Weights of a small GPT-style language model, trained from scratch on English Wikipedia.
Architecture: LayerNorm before each block, untied embeddings.
Training: a variant of SOAP for these matrices, 109M tokens.
Each number is 128 + 32 x the weight over the matrix's rms, rounded and kept within 0 to 255. Layers, rows and columns count from 0.

# layer 18 attention key, 64x64, rms 0.176, rows 0-63, columns 32-63
[[ 86 116 112 126 141 146 118 116 120 121 101 111 109 139 147 176  85 121 129 127  97 119 152  95 104  82 116 129 107  66 135 146]
 [100 162  94 126 125 190 155 152 137 119 113 127 172 128 142 158 172 237 164 172 162  91 137 101 126 135 147 163 139 111 136 133]
 [143  79 115 150  57 143 104 137 104 143 170 159 179 163 138 154 117 125 167 132 144 108  47 118 183 189 162 159 189 158 111  95]
 [107 151 193 132 151 189 153 179 143 148 159 121 131 135 138 186 110 170 172 140 135 134 147 126 185 153  92 160 127 160 121 139]
 [107 120 102 123 171 121 198 144 159 150 149 141 189 114 130 117 201  96 179 159 184 163 143 196  96 147 143 125 175 146  89 179]
 [138 129 155 111 132  72 158 119 136 106 117 129 116 189 141 124 126 141 100 141 157 100  91  63  80  82  53  86 128 123 174 135]
 [132 172  76 123  77  94 197 188 163 128 138  57 158  44  94 168 168 136 198 139 200 174  82 193 169 202 174 120 134 150  83 158]
 [ 61 140  92  94 115 170 148 114  93 108 111 104 132 161 167 142  64  60  45  72  97  52  93  99  37  77  90 107 115  85 151 116]
 [115 130  63 168  83  78 114 125 196 139 106 121 183 190 114 127 110 185 132 111 154 127 133 100 112 118 165 163  72 111 151  81]
 [115 127  49  88 155 137 156 164 120 130  74  96 156 146 105 170 100 125 134 181 105  67  91  86 127 221 109 209 146 141 121 104]
 [151 151 161 133 144 146 141  83 136 126  96 115 185 112 159 149  91 104 129  94 178  58 120  94 133 129 117  94 159 203 128 178]
 [122 191 106 119 160 179 133 146  87 177 152 118 141  98 129 131  77 185 107 144 139 146 190 121 174 146 153 137 158 135 151 119]
 [106  66 184 164 181 113  81 112 171  93 160 146 148 137 148 141 137  55  78 154  92 162 146 124  87  92  77 122 209 144 118  91]
 [130 117 134 181 175 122 150 103  80 133 143  91  76 114 169  68  96 171 117 214 143 142  99 109  80 133 134 113  87 159  83 103]
 [120  71  87 205 121 136 143 154 129  83 123 151 161 165 166 156 186 127  90 124 146 125 115 197 129 149  75 175 125 145 116 157]
 [110  80 138 133  97  84 165 112  51 155 122  88 216  82  75 150 133 136 108 120 119 121  94 144 101 158 132 157 107  64 130 156]
 [164 208 142 128 105 105 164 165 139 167 154 130 130 122 130 154 161 151 181 141 124 159 142 141 196 182 125 172 149 173 142 137]
 [ 73 108 169  94  69 163  52  90 142 154  77 138 125 142 146 104 117  76 111 154 138  96  80 104  77 140 111  97 103  97 152 130]
 [170 151 129 134 113 158 172 161 147 179 184 149 170 175 130 103 110 175 167 134 195 227 164 190 182 144 170 119 153 124 147 166]
 [ 97 131 124 148  99 121 106 167 125  80 142  91  96 164 106 167 121 134 184 131 114 192 105 120 187 255 163 163  91 147 185 150]
 [100 146 107 139 169 129 166 160  88 153 176 197  99  84 116  99 145 121 153  81 142 135 132 144 165 117 141  68 150 169 113 121]
 [117 118 157  86 157 192 138 170 128 121 178  86 159 106 110 169  94 108 141 111 141 151 205 165 191 167 185 182 106 125 183 127]
 [117  93 161 136 111 125 111 159 101 146  90  84 136 106  89 107 119 163 155 184 188  84 170 135 139 101 180 107 154 113 149 105]
 [149 131 155 150 118 132 168 118 146  86  46 119 137 205 111 106 100  74 113 154  65  93 142 143 126  74  98 104 216  93 153 160]
 [117  99  75 134  71 160 100 136 192 151 197  53 163 126 172 131  94 116 190 116 120 131 135 120 157 181 128 159 200 134 148 131]
 [147 106 165 155 155 158  53 139 134 127 136  73  86 110 174 163 171 124 104 124 174 147 129 146  85 138 162 123 148 126 127  78]
 [124  79 114 186 114 155  68 148 165 174 160 151 136 142  98 160  92  88 143 126 124 123  71  89  99  53 113 184  82 116 131 161]
 [121 143 137 138 132 123  92 162 188 111  54 152 176  82  98 167 129 165 134 165 106 114 101 106 101  79 144  77 167 107 153 185]
 [201 177 142 139  73 165 138 188 136  76 171 171 203 111 104 138 123 182 145 132 156 156 131 179 150 146 164 120 128 181 164 100]
 [132 171 114 216 111  65 158 167 136 155 102 146 103 124 120 111 133 112  93 131 135 149 185 206 193 191 110 101  73 107 118 143]
 [159 124 102 130 145 148  96  76 174 112 184 101 171 181 113 132 152 101 140 132 145 105 156  90  73 162 129 119  53  63 155 107]
 [206 186 130 167 103 190 119 179 103  95  92  88 132 136 137 180 114 154 167 138  61 177 129 128 108 116  65 104 121 197 173 136]
 [133 145 114 131 110 147 109 113 133 139 119 147 134 119 138 126 114 120 130 129 150 130 117 134 109 114 129 112 102 108 142 114]
 [110 157 121 152 157 121 134 150 126 166 111 147 140 109 117 131 117 152 101 140 140 141 111 116 122 112 144 100 141 110 139 132]
 [141  84 145  82 134  88 141 116 169  98 152 107 109 156  83 122 144  89 110 117 128 100 178 144 134 131 122 167 130 129 125 102]
 [160 175 141 204 109 132 146 126  91 129 114 165 111 100 155 117 138 104 140 133 152 129 158 170 124 130  97 133  88 137 151  98]
 [151 150 160  20 154  69 159 136 161 120  62 143  52  76  72 146  40  52  80  76 136  99 110 136  90  85 167 143  60  96 208  98]
 [129 113 123  70 154 123 106 113 180 108  83 130  63 180 119 146  94 111  88  57 149  83  97 133   0  52 122 125  79 159 183 117]
 [119 142 117 127 130 141 147  51 124  92  90 110 128 147 115 140 148 108 101 151 118 141 102 148 115 109 124 172 157 163 140 160]
 [153  63 145 103 180 164 151 161 155 171 107 152 103 115  98 126 168 118  97 127  50 155 117 105 166 171  88 123 134 151 111  91]
 [141 149 145 139 169 139  78 135 125  84 112 128 121 117 112 139 108 148 106 123 134 120 130 140 123 145  84 154 153 109 156 111]
 [149 168 122 111 116  97  88 128 142 105  99 150 138 161 109 139  79 127 176 109 145 111 129 176 142 159 126 165 140 113 180 111]
 [166 111 163 108  93 165 125 120 131  94 176 116 115 123  90 118 119 106 135 123 134  84 133 101 130 172 150 144 106 148 145 134]
 [126 100 183 176 140 181 133 124 148 153 199 104 192 137 116 117 162 133 163  78 135  92 142  96 147 149 168 119 153 178 109 144]
 [117  71 135 159 108 102 119 148  72 115  95  80 106 128  99 140 155 155 145 157 135 104 117 195 149 135 100 130 145  94 164 129]
 [149 111 129 108 167 164 166 149 118 101 133 128 144 145 129 108 141 163 146 127 102 153 171 179 158 133  97 152 144  92 171 119]
 [170 111 147 105 108 139 104 173 145 153 109 167 141 136 104 137 165 168  99 131 150 153 128 139 120 160  87  66 110 183 122 152]
 [188 163  95 119 149 108 128 114 117  95 163 146 155 109 126 139 144 140 118 114 128 138 103 102 117  92  91 141  97  98 124 146]
 [106 123  80 129 128 153 144 106 133 132 159 145 100  89 143 190 143 126 121 161 109 128 125 137 102 139 129 121 138 140 145 128]
 [137 152 157 128  96 116 133 109 145 107 164 189 128 105 121 138 163 155  96  90  89 157 151 151 127  91 146 121 126 112 141 150]
 [109 145 136 113 149 103 118 156 134 143  70 110 106 116 104 123 104 109 114 141 118 131 116  96 148  79 122 120 110 106 141 111]
 [107 166  89  95 122 134 125 121 124  79 135 132 136 112 104 105 155 102 117 113 104  96 104 108  73 109 149 107  98 138 150  87]
 [116 147 191  88 149 133  89 129 128 125 130 103 163  95 119  87 143 113 134 129 108 126  98 108 135 137 131  81 162 118 114 110]
 [115 157 107 105 134  84 153 136 160 120 112 161 131 136  95  89 119  75  98 110  74 144 126 100 123 161 158 122 102 126 110 122]
 [135  77 107 150  76  99  91 107 141 162  91 137 116 160 122 199 120 139  92  88 157 156 117 145  93 107  97 145 107 146 101 146]
 [168 154 137 166 132 108 148 157 113 123  54 103 138 102 128 124 152 140 187 133 151 113 122 143 145 154 118 104 123 187 103  45]
 [165  87 124 153 138 170 101 164 127 144 153  80 162 138 122 111 133 143 145 155 102 143 137 133 135 131 142 180  91 104 169 160]
 [151 137  91 111 195  69 121 128 144 161 125 155 117  83 150 168 154 182  99 164 182 136 141 142 141 162 145  72 151  64 146 229]
 [179 148  97 162 151 189 157 146  86 134 128 224  68 115 170 149 103 200 138 123 176 108 110 124 111  72 113 130 135 141 119 170]
 [ 96 122 107  67 125  99 134 147 107 148 133 133  97 125 108 117  77 131  94 108 136 174 148 112 110 136 111 135 129  98 171 169]
 [210 141 211 172 137 140 144  86 130 126 143 145 162 119 189 175 156  66 125 119  76 159 141 127  80 140 116 125 146 131 119  76]
 [131 117  91 128 119 147  99 133  68  78 183 180 104 188 105  99 148  71 150 155 104 145 150 162  71 135 147  77 144 165 135 149]
 [111  96 115  69  88  53  84 179 136 132  84 125  58 134  84 122 107 104  54  55 106 121 133 156  99 129 181 140 133 125 113  71]
 [ 84 106 157 165  78 114 131 150 111  96 149 111 162 121  89 129 104  98 136 144 115 122 138 118 127 142 173 115 166 116  73 132]]